python train.py --num_hidden_layers=10 --hidden_size=256 --num_attention_heads=8 --num_key_value_heads=8 --head_dim=32 --intermediate_size=1024 --vocab_size=2879 --hidden_act="squared_relu" --norm="layernorm" --norm_place="pre" --norm_eps=1e-07 --positions="rope" --rope_theta=1020.0 --rope_fraction=0.5 --qk_norm=true --attn_scale=0.314 --bias="none" --tie_word_embeddings=false --parallel_block=false --extras=["local attention windows", "gated attention", "value embeddings", "hashed n-gram embeddings", "a smear gate", "learned residual scales"] --init="uniform" --init_std_qkv=0.0383 --init_std_o=0.00856 --init_std_up=0.0383 --init_std_down=0.00856 --optimizer="laprop" --learning_rate=0.00136 --beta1=0.9 --beta2=0.98 --weight_decay=0.076 --lr_head=0.0061 --warmup_steps=310 --schedule="wsd" --decay_fraction=0.667 --decay_shape="linear" --final_lr_fraction=0.0 --batch_tokens=[32768, 65536, 98304] --max_seq_len=1024 --doc_mask=true --train_tokens=386100000 --max_steps=5896 --dataset="wikipedia_en"
Each number is 200 + 40 x the weight over its row's rms, rounded and kept within 0 to 999. Layers, rows and columns count from 0. The size before them is the row's rms in percent of the matrix's.

# layer 4 MLP down, 256x1024, rms 0.0743, rows 51-105, columns 256-383
096,207,178,170,261,190,170,238,264,242,130,199,143,248,300,215,185,182,90,241,252,221,143,201,158,202,213,216,188,163,216,199,147,136,220,133,210,191,215,141,215,189,273,296,237,259,185,182,247,242,204,173,209,231,137,217,186,217,180,245,230,217,159,202,173,262,144,242,224,205,218,155,171,256,225,175,251,182,154,178,167,185,256,168,144,111,198,196,172,241,200,207,197,186,181,132,159,199,278,177,153,179,289,87,170,271,199,230,233,192,216,150,256,113,192,155,238,268,215,193,175,241,210,191,173,203,159,229,189
096,163,196,222,197,225,209,183,149,198,214,95,232,178,180,276,133,271,177,150,212,198,277,117,254,221,165,200,177,192,249,212,189,121,194,250,215,199,212,250,214,161,237,230,160,129,202,238,213,218,241,186,178,225,243,160,214,192,206,173,193,233,176,123,263,191,240,193,250,244,183,186,273,169,113,161,185,255,232,185,221,231,188,126,186,178,183,165,225,206,150,185,188,217,90,329,250,290,272,219,122,162,264,184,179,203,97,175,194,201,208,238,183,192,251,182,133,208,183,158,200,206,203,206,241,182,182,211,192
100,189,254,316,202,214,188,229,213,243,181,205,170,196,225,185,166,212,201,249,247,216,198,188,215,306,176,220,222,210,197,203,163,179,99,271,320,236,211,220,149,206,233,145,186,164,247,173,212,130,152,198,183,239,161,184,233,160,257,167,215,193,207,203,263,226,158,162,233,198,257,160,167,166,121,252,275,198,164,245,145,220,169,157,170,186,211,246,262,234,192,252,153,221,226,220,149,251,205,250,215,185,207,131,147,147,275,294,171,107,240,142,234,236,138,194,230,177,208,239,238,262,221,217,177,175,192,149,143
097,138,204,182,199,200,215,240,190,209,220,171,135,203,223,211,249,169,185,294,115,177,162,206,228,193,203,244,185,229,232,199,194,168,233,254,240,234,238,247,198,234,167,114,213,168,188,254,238,229,149,185,253,149,152,245,169,180,187,192,240,225,198,198,282,289,191,124,253,155,251,194,221,222,156,269,186,207,148,197,162,166,209,136,207,202,237,158,239,240,192,227,181,198,217,176,189,219,193,278,150,217,240,153,196,168,211,234,185,211,178,164,166,283,176,162,228,141,169,227,141,187,237,222,223,272,224,189,259
095,208,203,199,236,167,152,151,207,145,224,235,207,146,169,186,214,201,210,149,182,222,249,175,270,123,115,254,190,234,201,176,149,160,217,86,146,150,174,200,191,201,200,96,223,226,191,174,155,150,134,165,172,206,187,181,193,222,197,205,213,156,160,203,243,227,182,198,270,195,194,183,167,158,224,144,142,170,214,258,171,173,200,176,174,240,154,117,218,208,262,245,188,202,256,175,277,203,173,224,249,248,166,192,197,173,160,213,165,183,177,145,227,162,201,206,250,144,159,218,227,150,195,193,209,239,213,202,197
100,178,185,224,209,206,174,157,192,259,236,198,208,240,142,147,257,196,170,200,132,149,228,146,172,147,150,221,194,234,192,178,107,212,179,206,204,132,179,253,229,215,155,195,201,203,146,184,195,160,251,198,252,208,187,210,242,213,246,196,181,226,245,193,308,201,237,241,177,138,190,178,202,205,153,265,150,180,219,202,210,245,124,211,210,220,232,135,199,149,240,225,212,218,224,192,237,179,212,248,211,251,261,195,144,197,199,159,161,227,175,211,99,144,258,284,223,189,199,263,190,205,218,195,320,248,186,204,300
093,146,151,153,255,198,204,212,232,224,225,210,220,220,234,276,172,226,163,212,192,185,146,208,125,265,196,187,237,140,199,245,223,193,175,301,242,284,104,204,181,207,241,201,161,187,190,152,226,219,245,150,179,224,239,191,169,180,227,216,205,169,87,150,220,178,136,203,204,187,231,189,195,209,261,139,189,138,215,143,260,199,234,295,203,194,179,215,250,215,208,162,221,203,146,152,261,163,220,147,197,128,189,235,149,177,227,149,217,264,201,190,212,149,201,93,174,119,232,246,157,216,196,266,163,134,167,206,223
099,236,231,180,180,147,225,210,236,229,171,220,157,234,205,171,261,234,253,129,176,231,222,313,152,169,205,197,192,236,130,134,189,168,165,265,209,202,143,207,228,190,256,169,175,300,197,161,180,177,191,208,236,134,207,199,165,198,234,272,189,216,236,152,138,189,237,121,243,167,279,161,160,190,213,170,124,143,174,207,179,185,249,227,163,239,232,229,170,144,125,135,204,166,180,245,166,105,181,213,178,195,146,284,189,213,153,202,240,113,237,203,134,213,132,243,86,191,234,189,233,144,206,170,193,233,179,199,156
098,208,233,233,184,224,212,217,142,195,184,209,161,224,215,159,279,245,140,204,242,203,198,174,176,233,153,240,161,205,174,190,157,235,200,270,220,162,232,171,167,185,242,249,153,201,227,186,214,235,239,181,258,172,212,230,216,271,152,153,222,200,272,179,154,146,209,132,213,256,230,192,220,234,202,223,279,191,181,151,203,230,210,151,131,181,218,213,161,134,179,160,229,174,182,190,186,229,145,189,163,146,140,169,189,253,274,195,198,223,157,159,131,194,171,192,186,239,175,219,181,191,190,180,228,181,268,196,179
100,222,221,201,238,131,192,256,174,199,144,175,181,194,249,162,169,214,178,182,216,203,261,176,232,168,212,149,191,206,242,180,195,195,143,150,187,211,176,212,130,200,259,213,136,168,153,133,146,204,276,191,149,210,176,263,263,221,223,173,226,232,210,155,169,275,228,244,272,256,229,172,220,178,283,236,184,155,211,289,216,220,247,163,194,293,202,140,176,197,197,168,193,220,190,173,117,264,199,187,156,251,156,268,168,142,155,149,247,257,191,146,173,197,218,221,214,178,212,204,213,185,265,275,230,289,210,217,259
094,166,202,201,161,139,176,205,128,175,202,195,188,272,201,183,199,215,160,178,147,196,191,177,259,214,250,223,224,176,186,198,211,165,168,153,207,132,225,228,216,126,130,207,177,174,220,212,261,192,230,180,233,206,202,157,165,181,205,148,270,237,250,161,146,204,130,193,241,162,126,170,187,126,237,246,171,200,214,168,142,211,152,239,201,167,214,123,212,179,216,212,204,208,214,192,199,203,178,177,292,268,240,175,201,188,218,141,217,176,249,221,155,267,141,252,247,233,201,120,195,155,151,189,193,238,192,157,160
100,250,228,222,218,131,222,218,249,175,215,244,146,181,223,231,212,218,194,188,159,189,137,208,217,153,181,194,189,164,163,146,165,226,186,188,175,240,129,159,194,217,187,275,213,208,221,255,197,194,155,204,174,200,175,199,189,226,167,185,198,136,148,249,177,178,174,219,155,186,250,164,291,162,270,188,111,179,141,202,240,238,209,153,242,232,251,209,175,109,208,267,270,143,210,257,195,265,217,281,204,213,253,173,143,115,196,181,204,139,259,201,206,168,187,227,153,176,199,202,165,112,122,209,207,182,270,229,162
104,233,214,223,165,170,246,191,167,202,194,147,162,81,187,171,190,239,265,155,164,215,141,161,200,189,246,259,183,187,152,179,214,142,182,152,237,186,214,212,187,230,143,193,231,159,194,65,243,189,198,221,266,243,159,241,190,184,169,191,166,182,178,228,190,116,200,206,200,145,165,248,235,240,233,196,228,200,229,214,221,198,161,237,199,214,194,201,196,151,176,147,215,226,240,203,136,139,189,209,126,244,149,112,269,162,205,211,196,178,93,168,224,184,243,74,191,211,193,181,178,209,186,184,285,204,255,215,151
098,210,145,231,174,222,178,127,222,185,170,235,319,183,191,165,179,156,235,172,167,199,207,295,208,195,148,188,270,215,232,225,97,195,211,185,234,229,208,192,96,174,98,227,238,241,168,120,255,186,216,161,222,218,178,129,201,126,241,175,231,201,198,196,228,122,228,179,198,205,180,179,163,179,196,162,179,194,255,144,160,233,237,207,245,227,200,186,180,138,154,185,227,210,235,156,174,102,205,196,241,195,124,139,270,164,211,141,224,245,209,212,219,254,248,202,225,204,178,178,250,259,245,218,148,193,211,122,199
096,217,185,210,186,206,184,206,257,211,162,273,125,159,161,158,241,188,160,181,204,207,212,201,212,267,230,129,192,175,163,188,232,247,115,134,188,183,273,158,209,169,159,149,193,204,223,203,170,192,176,230,176,204,132,149,209,287,222,281,204,150,211,225,168,217,195,254,202,213,232,242,190,247,259,207,210,252,224,218,193,169,133,207,242,211,234,261,169,217,125,244,288,107,146,162,133,209,170,191,255,193,178,205,229,210,188,130,245,262,174,203,149,183,184,225,162,191,203,131,219,189,228,148,210,192,226,191,171
102,171,226,239,200,149,255,284,172,205,219,180,210,239,232,206,202,171,154,256,189,262,173,222,187,226,231,221,207,202,221,162,192,199,211,206,249,215,159,222,150,172,228,138,218,184,242,125,208,234,156,176,167,117,188,165,180,192,136,241,205,142,279,233,181,229,117,281,205,182,234,233,228,188,278,223,127,142,211,237,182,224,237,202,211,171,201,173,144,256,199,254,261,167,163,149,258,149,180,125,222,147,188,194,182,201,172,175,152,221,196,214,188,160,231,198,216,255,249,188,140,189,203,255,274,235,167,171,181
098,216,162,163,175,217,184,294,187,217,198,214,229,228,223,169,174,205,232,182,243,143,223,140,247,251,186,171,243,143,219,243,248,212,276,168,249,187,202,203,220,207,203,217,81,156,223,253,204,217,231,220,155,177,230,138,156,162,197,211,225,196,189,200,228,236,226,223,194,190,150,168,226,156,231,269,208,228,227,189,206,150,143,180,162,206,129,164,197,285,278,138,186,199,222,168,201,159,150,241,205,177,120,182,138,181,174,206,185,172,160,129,218,54,154,224,163,180,124,244,144,189,190,137,195,196,209,199,170
098,128,182,191,160,218,230,267,182,144,229,141,166,158,90,232,187,246,182,166,205,233,186,214,275,186,180,216,221,242,177,248,211,205,154,174,217,201,182,222,189,211,195,197,240,186,183,182,232,140,212,226,167,263,224,190,241,264,220,171,264,174,192,171,155,214,183,175,183,214,206,212,199,209,215,154,192,182,169,223,112,264,187,174,156,144,236,229,177,239,163,102,225,176,246,170,184,197,110,173,95,249,114,210,131,168,170,184,216,200,193,167,217,182,131,217,220,198,254,209,188,173,206,148,146,135,233,266,182
097,223,151,191,202,194,100,209,300,215,211,191,121,190,224,144,222,200,205,179,272,214,245,261,270,156,147,193,204,156,218,224,209,163,243,215,181,179,257,214,191,211,277,208,183,206,160,209,157,212,134,231,182,165,165,114,215,157,201,255,230,207,176,181,199,166,205,172,211,175,182,233,249,241,197,261,211,140,175,203,263,257,169,205,216,208,216,216,168,148,205,143,178,193,236,226,111,190,184,233,184,228,235,163,121,168,212,281,221,249,228,160,183,200,231,311,171,179,191,256,236,212,221,167,137,216,179,150,199
096,194,139,214,199,277,180,277,191,143,234,238,202,171,221,213,208,249,254,279,289,164,313,249,199,198,241,226,186,242,188,267,195,158,212,230,220,196,198,191,223,145,150,187,191,193,240,200,203,203,244,264,234,141,219,117,226,192,279,142,190,197,181,171,214,237,214,268,205,214,219,158,211,158,216,266,240,118,255,176,217,176,252,161,264,226,207,168,192,151,172,213,178,233,303,180,227,176,157,202,220,174,176,228,127,132,126,177,221,210,250,174,253,258,218,222,246,112,243,196,246,228,137,216,211,207,266,241,189
102,249,227,204,223,189,243,276,160,202,201,187,191,201,186,209,140,159,274,157,197,117,221,163,263,200,159,143,170,248,240,211,157,227,267,212,206,104,227,204,176,140,176,167,208,204,137,236,210,180,161,228,183,190,227,205,191,232,198,128,222,197,185,174,186,155,188,208,246,210,229,206,211,218,275,119,190,182,160,218,182,149,163,130,226,221,230,241,253,216,204,224,239,213,124,207,149,229,224,215,217,273,157,239,218,248,198,226,142,153,181,198,192,222,229,187,245,186,290,214,156,231,164,131,152,233,286,159,175
099,143,199,276,210,262,228,140,234,231,170,225,226,199,233,184,201,199,263,219,244,210,202,277,253,209,202,279,196,263,203,145,221,186,233,216,170,182,187,182,219,208,236,200,180,213,159,196,171,148,173,201,242,204,198,220,218,238,185,120,210,191,235,195,201,190,191,273,182,238,226,168,208,215,188,164,242,206,198,164,221,123,249,142,219,221,172,179,135,151,210,140,227,213,241,157,246,230,184,180,206,200,261,159,111,267,245,205,186,215,275,234,266,221,192,170,231,147,190,179,136,177,210,205,282,215,270,224,201
100,198,246,244,197,192,158,151,173,186,182,203,219,272,184,190,181,204,160,225,199,175,196,169,166,156,233,244,263,200,188,201,193,191,217,201,250,121,183,158,195,213,146,208,176,185,225,226,194,200,214,250,179,229,165,199,150,227,180,283,141,172,134,140,227,195,197,235,220,163,223,273,68,230,217,189,177,95,195,228,244,134,200,245,176,216,151,226,203,181,167,264,184,208,232,140,248,237,133,246,169,189,233,279,136,230,248,185,174,235,212,253,179,206,174,172,157,219,202,270,148,130,163,169,180,200,230,218,252
097,180,276,215,229,169,247,228,203,198,214,202,190,234,183,134,229,189,253,227,179,210,242,194,156,273,198,191,224,164,143,206,214,241,174,184,154,244,201,149,141,281,256,172,182,234,182,266,287,169,241,173,146,213,253,241,160,175,176,159,239,174,75,193,185,152,221,156,162,161,163,229,247,271,213,195,233,185,264,241,198,194,233,234,225,270,172,150,216,247,190,151,176,194,270,142,93,201,224,183,233,122,238,199,205,235,159,218,204,223,235,188,133,172,278,178,292,212,156,189,154,142,177,220,185,246,159,175,289
101,232,288,174,184,120,213,177,222,229,190,120,179,170,165,219,209,154,184,195,170,147,162,183,262,167,190,205,136,225,188,180,169,196,219,241,183,200,191,140,244,184,160,274,126,138,160,175,240,193,155,203,221,224,200,198,202,199,214,251,219,215,168,169,153,136,215,193,205,240,235,257,173,240,244,128,170,214,195,219,194,277,253,194,171,205,211,208,243,161,164,210,206,218,196,301,187,200,226,183,245,263,149,203,198,195,196,181,193,150,257,101,166,237,183,200,168,140,138,186,210,164,193,122,249,195,156,182,154
101,166,202,207,181,156,171,201,184,169,172,217,207,196,198,165,159,158,162,188,167,252,164,162,222,158,218,199,242,198,161,212,176,224,233,177,183,145,224,214,180,81,164,145,191,210,194,193,158,200,243,203,178,205,279,141,82,126,192,213,205,160,214,222,216,190,123,155,179,158,120,149,193,193,172,228,257,133,222,249,164,225,193,237,190,142,153,201,187,203,247,173,182,156,116,223,118,197,162,129,168,166,168,114,219,163,185,184,197,179,150,130,248,197,181,212,225,220,193,204,222,223,179,195,161,162,205,165,248
100,202,203,176,213,184,208,143,207,177,320,200,160,215,188,132,174,228,201,224,205,219,165,227,267,170,117,171,238,203,225,233,161,228,135,250,189,223,211,64,154,127,108,205,165,163,248,195,182,226,202,151,176,216,143,228,199,214,164,167,214,237,147,174,242,238,209,148,186,214,269,233,166,150,158,215,243,120,166,243,139,193,239,157,268,238,263,182,205,203,250,235,211,237,168,193,189,223,208,130,180,190,242,174,213,261,134,145,222,133,176,141,206,193,253,221,176,150,154,157,219,153,176,202,166,217,206,179,241
098,162,243,138,261,164,234,188,241,199,200,240,232,203,140,251,209,210,229,177,170,261,210,178,183,210,225,208,220,205,234,108,161,174,150,167,233,176,234,185,194,215,246,281,200,245,188,198,188,239,155,183,214,149,126,203,140,171,204,135,212,206,211,181,208,104,248,223,144,182,184,222,254,211,102,239,208,147,212,184,165,200,207,229,107,127,173,188,170,205,162,254,248,231,202,166,182,190,219,206,220,217,171,226,203,231,201,193,215,220,262,169,201,142,178,192,254,201,222,250,247,250,197,150,215,193,205,202,161
101,227,183,246,216,134,149,175,290,196,121,234,234,112,170,177,210,176,200,277,221,166,179,218,156,236,211,128,174,112,168,141,182,215,181,164,152,188,191,220,227,239,215,197,176,145,202,203,206,207,198,194,211,210,267,243,163,115,130,255,229,278,179,195,184,185,193,187,118,203,141,269,232,235,145,223,232,241,232,176,287,177,150,278,228,202,184,250,199,264,238,208,222,162,276,222,210,200,163,193,184,180,159,196,230,150,164,136,186,193,181,233,181,180,203,242,243,223,214,166,166,204,268,121,262,228,233,194,211
102,173,260,226,166,182,197,244,144,134,148,190,221,165,207,114,203,210,121,199,164,282,243,206,243,201,228,172,306,176,157,181,156,209,220,228,197,151,152,201,239,138,220,141,243,78,125,202,206,219,213,273,113,215,258,254,201,274,193,156,199,168,213,182,203,185,206,143,223,241,154,208,81,154,144,217,161,244,237,226,198,204,235,200,271,119,213,151,189,163,183,293,182,232,252,178,267,195,246,180,146,281,163,163,174,188,180,123,213,277,179,192,161,238,183,237,166,178,187,172,171,130,129,169,253,155,229,133,238
107,224,167,149,160,274,126,194,152,161,240,213,168,205,173,220,255,192,249,213,220,206,167,285,213,174,226,246,158,217,235,235,164,170,266,153,229,174,224,161,188,259,170,283,153,246,178,173,239,175,156,193,218,243,197,153,209,148,170,254,200,244,170,221,196,264,134,164,130,194,186,134,217,194,192,237,244,253,229,195,114,209,250,188,252,194,247,229,210,206,225,206,143,202,195,214,220,203,134,219,242,269,124,197,203,227,214,218,109,168,170,180,211,145,244,181,162,150,102,180,244,187,191,238,224,109,160,161,135
099,225,237,139,205,151,231,193,230,207,265,165,219,213,220,229,238,253,190,229,178,202,166,228,141,207,203,155,182,232,138,210,176,268,273,238,133,213,193,230,253,180,171,192,232,164,212,235,163,203,194,256,141,211,188,181,229,210,204,190,172,152,208,254,135,173,264,237,202,240,187,190,258,212,168,106,132,234,218,116,198,232,182,212,236,193,215,209,138,249,135,114,152,160,213,199,165,259,167,241,202,229,142,223,257,201,228,105,218,111,268,173,119,203,127,221,192,187,116,186,223,138,160,222,166,210,174,143,215
098,203,193,181,231,159,150,164,169,267,239,252,242,192,159,155,174,198,113,178,139,240,226,154,270,209,180,164,156,175,274,217,221,184,267,107,232,235,239,166,201,249,203,161,195,118,245,162,209,158,232,219,249,141,163,188,176,174,189,166,221,188,160,204,177,237,236,250,184,235,182,212,203,206,152,233,251,223,143,254,150,188,167,151,170,159,252,203,213,246,252,131,243,213,226,109,176,186,155,266,198,182,217,199,192,178,255,174,323,176,147,131,217,176,111,170,190,184,245,180,124,226,203,235,211,239,212,222,217
097,222,178,201,207,220,162,154,270,220,247,202,256,154,234,161,215,249,224,146,200,195,135,222,233,186,221,215,214,170,138,153,241,236,227,177,188,173,227,149,250,189,99,203,167,217,148,213,152,174,180,138,197,217,134,235,123,208,259,167,214,170,329,205,259,243,225,185,252,153,199,147,141,186,154,234,225,295,135,171,198,207,217,190,172,191,221,211,200,211,176,224,205,207,185,245,217,123,215,170,188,148,238,223,203,227,119,159,155,209,208,246,155,236,276,242,241,273,199,197,248,214,184,216,161,156,201,203,227
095,254,225,313,225,227,233,218,206,210,180,215,188,155,191,263,254,180,205,149,212,274,238,212,238,251,202,251,190,222,171,204,185,230,164,158,202,195,249,244,271,232,188,87,205,239,190,218,247,191,294,209,196,149,191,128,150,193,201,225,124,177,223,219,256,192,261,213,206,155,92,195,274,212,152,269,230,203,218,179,281,190,194,267,161,156,198,154,183,235,193,175,320,238,207,315,170,233,220,252,134,172,244,246,212,232,201,224,195,221,212,164,224,232,235,185,209,270,274,174,186,154,252,208,285,228,250,257,179
103,201,237,122,258,229,241,184,242,239,262,135,224,112,164,168,200,229,258,203,142,227,180,239,252,232,157,183,222,224,204,233,237,203,246,217,145,239,214,175,211,237,195,140,224,140,153,187,217,203,174,148,209,194,184,162,215,173,241,222,223,108,283,204,264,194,182,152,198,173,211,138,203,205,190,187,216,266,242,221,204,198,118,56,68,188,218,250,200,204,206,210,213,235,219,148,171,199,243,206,133,164,222,85,193,208,307,193,158,202,189,189,174,256,205,218,246,212,230,244,198,240,115,240,221,157,169,157,134
099,253,238,179,163,157,208,192,170,190,238,178,147,197,253,124,139,255,143,226,144,250,174,204,148,254,192,171,101,234,204,119,260,222,226,201,203,156,192,240,239,245,209,308,143,170,200,171,175,258,179,193,187,168,203,146,132,130,205,181,183,164,188,245,234,227,209,196,253,220,176,195,105,191,217,138,138,169,229,237,208,162,276,214,182,236,167,240,129,188,200,152,137,143,209,187,256,187,214,281,242,142,279,209,222,318,274,204,237,179,163,179,255,192,190,187,211,245,208,230,163,147,107,165,180,144,173,242,266
096,234,246,203,238,205,235,170,171,250,121,144,174,216,180,186,245,218,243,155,227,214,167,243,220,274,174,260,239,137,188,181,98,138,185,182,207,254,203,99,234,210,90,207,198,214,194,224,169,216,206,273,182,198,162,192,224,189,230,220,157,208,268,236,233,250,248,157,209,175,162,165,165,213,215,253,215,208,262,140,127,180,147,194,171,235,224,204,296,229,247,151,89,235,214,201,202,160,160,185,195,221,251,164,217,144,210,216,186,184,155,176,77,156,216,225,208,188,128,194,258,316,170,202,124,184,269,123,223
093,116,229,144,163,223,203,263,247,140,227,192,196,193,185,261,240,217,170,182,183,207,216,222,277,172,209,170,174,206,228,259,209,194,143,209,191,247,159,167,194,202,224,96,182,188,183,116,210,181,144,143,144,204,128,221,206,245,260,150,244,266,184,160,203,175,269,191,224,156,134,208,230,170,120,236,166,206,161,248,209,120,219,233,210,195,227,185,234,195,132,184,138,190,187,190,124,177,136,257,259,146,209,166,196,258,148,239,202,200,251,210,98,193,156,141,146,223,174,213,196,254,223,204,220,203,197,194,176
104,132,215,264,214,131,265,252,239,193,228,208,155,214,220,184,192,153,263,197,177,233,218,235,141,199,200,211,238,250,277,269,164,192,162,221,160,209,209,198,221,201,161,225,178,329,149,253,197,170,224,190,198,186,224,263,254,207,185,194,221,177,144,191,242,202,168,160,232,195,221,280,157,242,196,165,180,206,244,175,185,175,190,210,227,162,190,276,168,225,158,246,179,212,270,230,310,201,197,202,222,193,97,178,163,186,232,160,166,200,227,152,187,225,232,246,208,157,173,212,163,242,159,266,232,204,209,158,243
097,232,215,198,148,201,213,160,189,161,178,242,138,221,278,135,151,196,227,229,164,191,241,246,147,194,179,203,267,157,227,229,212,282,237,150,219,180,199,242,217,163,291,243,150,223,246,222,228,225,167,167,192,157,182,198,241,146,236,186,168,143,199,202,214,188,207,250,238,240,286,211,248,205,123,275,188,175,252,210,154,274,331,218,121,218,166,227,225,243,205,240,209,200,211,175,115,247,201,166,208,185,190,233,195,188,229,195,240,214,218,245,208,267,211,152,197,160,202,169,218,172,216,184,209,188,231,211,244
095,229,226,179,180,225,245,171,163,114,211,215,204,179,194,186,203,205,241,154,241,151,156,241,197,178,199,241,150,212,228,92,220,239,217,195,145,92,90,185,217,217,220,220,209,275,188,179,244,262,93,246,167,179,195,209,236,216,196,249,193,225,184,210,271,255,204,200,204,232,182,199,226,194,231,161,190,182,226,187,191,128,170,164,109,251,163,221,156,235,196,222,208,193,147,206,159,205,170,189,231,168,76,235,170,186,163,175,196,142,185,197,191,198,191,174,268,147,160,125,156,186,174,222,170,157,236,237,209
090,115,169,180,216,182,279,248,135,222,162,210,201,128,195,208,302,175,185,235,213,277,144,196,236,213,251,214,110,204,177,177,190,188,178,257,191,204,208,224,208,169,166,168,218,227,164,191,205,157,247,186,232,234,199,207,213,148,151,203,272,217,218,161,211,210,162,186,175,256,193,169,173,160,194,266,254,160,165,123,232,203,206,275,195,203,211,195,284,209,165,179,253,215,128,239,140,147,196,264,172,129,234,281,185,177,200,245,257,257,241,259,127,165,147,254,270,258,197,220,187,239,199,306,166,197,246,244,124
108,192,191,176,138,170,164,184,250,210,210,186,173,182,190,196,165,178,209,285,121,160,150,218,177,146,184,189,173,218,207,271,184,248,129,186,205,162,209,242,176,162,201,166,186,184,167,149,142,184,240,205,180,157,139,181,180,208,201,196,228,222,114,208,129,150,174,162,128,167,230,206,199,186,198,137,125,190,169,262,190,226,245,197,174,138,182,219,211,213,189,220,180,188,211,207,156,248,107,156,222,198,121,182,213,162,236,236,213,176,148,256,212,151,199,185,150,209,177,121,168,194,205,191,169,262,194,172,181
096,192,207,178,150,179,284,226,207,127,214,142,221,245,150,153,143,205,174,174,144,148,227,246,104,218,227,211,232,190,231,134,196,219,194,247,184,184,192,265,240,148,144,229,172,225,221,252,277,235,246,233,186,261,221,189,201,166,263,245,179,231,145,232,239,182,206,195,212,177,136,258,131,208,234,172,171,239,222,272,256,177,205,115,200,116,216,153,155,125,215,157,227,205,220,229,231,251,160,177,178,76,272,213,194,245,99,222,237,264,139,202,222,163,235,179,229,257,156,234,212,204,183,254,221,258,220,227,262
093,171,253,255,201,175,203,172,243,231,201,129,156,108,203,238,223,187,145,177,206,281,208,288,192,194,220,195,216,247,182,229,157,178,152,255,114,194,189,227,185,230,174,218,206,192,175,228,218,196,192,229,193,184,158,254,217,209,226,210,262,147,257,128,228,184,142,162,214,154,205,182,180,198,78,172,210,145,172,189,242,135,233,188,175,91,260,166,226,252,182,200,193,153,217,129,174,235,214,189,226,165,194,159,290,188,210,201,148,210,172,145,167,89,184,185,194,206,137,83,224,202,320,245,253,153,190,132,223
100,236,197,231,218,253,192,173,186,211,212,241,228,184,184,154,219,146,136,158,156,262,197,249,275,239,95,174,280,222,295,224,156,287,235,184,180,256,224,172,138,253,222,166,157,228,206,240,225,179,159,153,173,244,166,279,170,219,235,197,141,185,228,175,186,180,179,145,275,180,180,168,233,164,219,211,212,204,230,266,234,244,146,161,181,292,223,185,248,203,205,188,142,219,144,228,179,257,263,296,209,172,131,191,248,129,146,147,238,200,168,223,219,229,202,221,235,99,164,195,200,193,164,160,195,175,150,225,232
100,177,166,215,186,212,179,210,235,223,200,146,159,169,232,213,276,185,196,183,139,212,180,180,151,224,232,165,234,193,201,146,191,144,192,178,233,246,146,166,253,154,216,167,249,245,204,236,270,251,175,230,264,139,183,254,268,201,213,146,221,226,159,170,165,175,183,268,184,275,172,202,182,238,229,200,224,262,171,195,250,218,150,163,200,192,200,196,207,202,223,197,205,218,120,183,233,251,180,181,197,246,226,152,210,227,235,248,180,188,256,189,230,151,131,168,125,252,173,282,223,224,245,173,218,248,238,237,169
095,218,188,219,180,247,183,218,159,197,175,152,221,200,242,190,180,271,217,238,201,164,268,192,171,147,227,204,268,165,235,186,177,200,142,142,230,250,257,230,236,219,186,223,238,252,198,166,223,178,207,204,197,162,223,205,237,116,163,183,179,206,248,195,181,164,177,157,182,244,192,158,173,247,182,174,244,120,117,166,192,195,286,184,169,172,237,199,240,175,183,207,239,243,338,194,262,318,199,134,209,172,311,231,103,176,219,125,168,228,233,204,204,231,115,151,230,217,219,173,245,278,200,186,151,204,198,150,140
094,227,205,226,229,207,258,275,208,211,229,187,229,139,163,230,209,185,240,124,195,173,125,144,209,208,248,284,217,177,198,184,247,229,98,176,191,227,189,270,210,201,220,140,194,173,198,251,186,216,262,221,290,167,163,202,202,204,205,195,205,245,185,188,261,196,211,176,161,232,236,170,147,205,252,258,220,267,246,169,251,152,180,213,193,274,204,213,236,246,166,178,201,262,215,145,194,213,177,229,123,252,155,243,140,198,285,175,249,133,217,174,205,254,251,192,176,173,165,196,213,220,143,178,219,178,229,145,199
094,187,189,175,196,183,210,172,134,226,233,178,167,164,241,215,94,179,140,245,234,152,139,182,156,141,170,220,288,258,215,198,219,258,188,145,222,213,308,189,136,201,197,203,209,158,224,231,143,214,161,201,210,219,202,318,157,191,141,142,234,177,187,124,184,187,256,208,201,183,208,180,216,239,135,229,182,208,243,140,225,280,228,190,221,215,230,213,243,198,229,208,138,230,209,273,209,95,206,187,274,127,253,197,222,192,179,93,236,193,220,165,190,220,200,146,124,230,193,197,154,153,204,148,201,111,282,240,182
098,155,195,264,187,268,179,177,219,236,234,227,199,185,145,165,213,164,185,193,210,196,266,207,211,219,158,222,249,237,222,179,136,171,238,166,156,233,235,195,212,143,176,193,156,85,149,244,190,204,166,204,273,178,154,192,233,274,201,135,222,193,293,155,283,191,250,170,304,151,131,191,115,209,227,149,223,236,227,132,100,105,176,179,190,189,226,180,186,210,225,185,215,179,179,198,304,223,207,231,275,198,197,230,243,236,271,134,145,245,158,206,220,175,198,222,226,173,200,213,216,222,205,210,190,249,231,161,234
096,170,191,199,253,233,170,200,209,173,190,203,266,166,111,242,202,181,145,86,216,222,170,253,104,178,171,323,229,250,221,265,289,230,192,217,165,287,242,207,175,137,232,189,241,144,241,231,267,199,208,136,121,185,158,185,196,273,206,135,220,233,166,203,162,197,270,231,159,206,225,193,116,268,263,210,176,213,281,218,187,169,182,223,216,198,226,167,176,234,167,203,219,133,235,194,128,192,187,138,255,238,164,201,191,121,205,235,152,251,243,158,172,250,137,232,141,192,114,185,219,217,192,229,252,196,173,200,159
095,218,156,245,198,209,164,202,228,161,173,247,146,197,257,212,221,201,168,218,211,172,187,232,214,195,265,186,292,89,157,173,233,243,213,215,154,207,215,194,249,230,222,118,174,216,196,217,185,168,177,212,183,177,258,165,109,120,168,276,125,146,283,209,205,222,210,207,247,176,199,100,237,243,240,206,226,269,231,119,189,228,189,169,227,216,191,187,175,151,217,158,233,261,148,189,208,221,237,259,157,155,167,237,192,201,165,136,227,288,179,147,204,160,215,177,157,224,215,217,237,202,177,174,171,197,141,217,174
099,274,204,216,136,156,274,216,185,219,120,185,175,217,268,171,266,233,219,229,222,233,223,226,137,225,221,262,204,148,191,214,192,156,227,190,182,201,238,146,167,228,146,242,184,163,218,132,226,203,213,225,199,221,211,184,166,192,190,247,181,151,246,248,227,201,171,128,164,222,242,187,129,257,174,206,213,239,108,115,224,209,207,225,225,206,235,228,185,183,218,219,216,182,216,179,200,210,231,223,237,165,196,195,161,260,190,222,224,106,250,143,184,113,257,135,181,221,196,231,222,209,167,182,268,171,162,189,152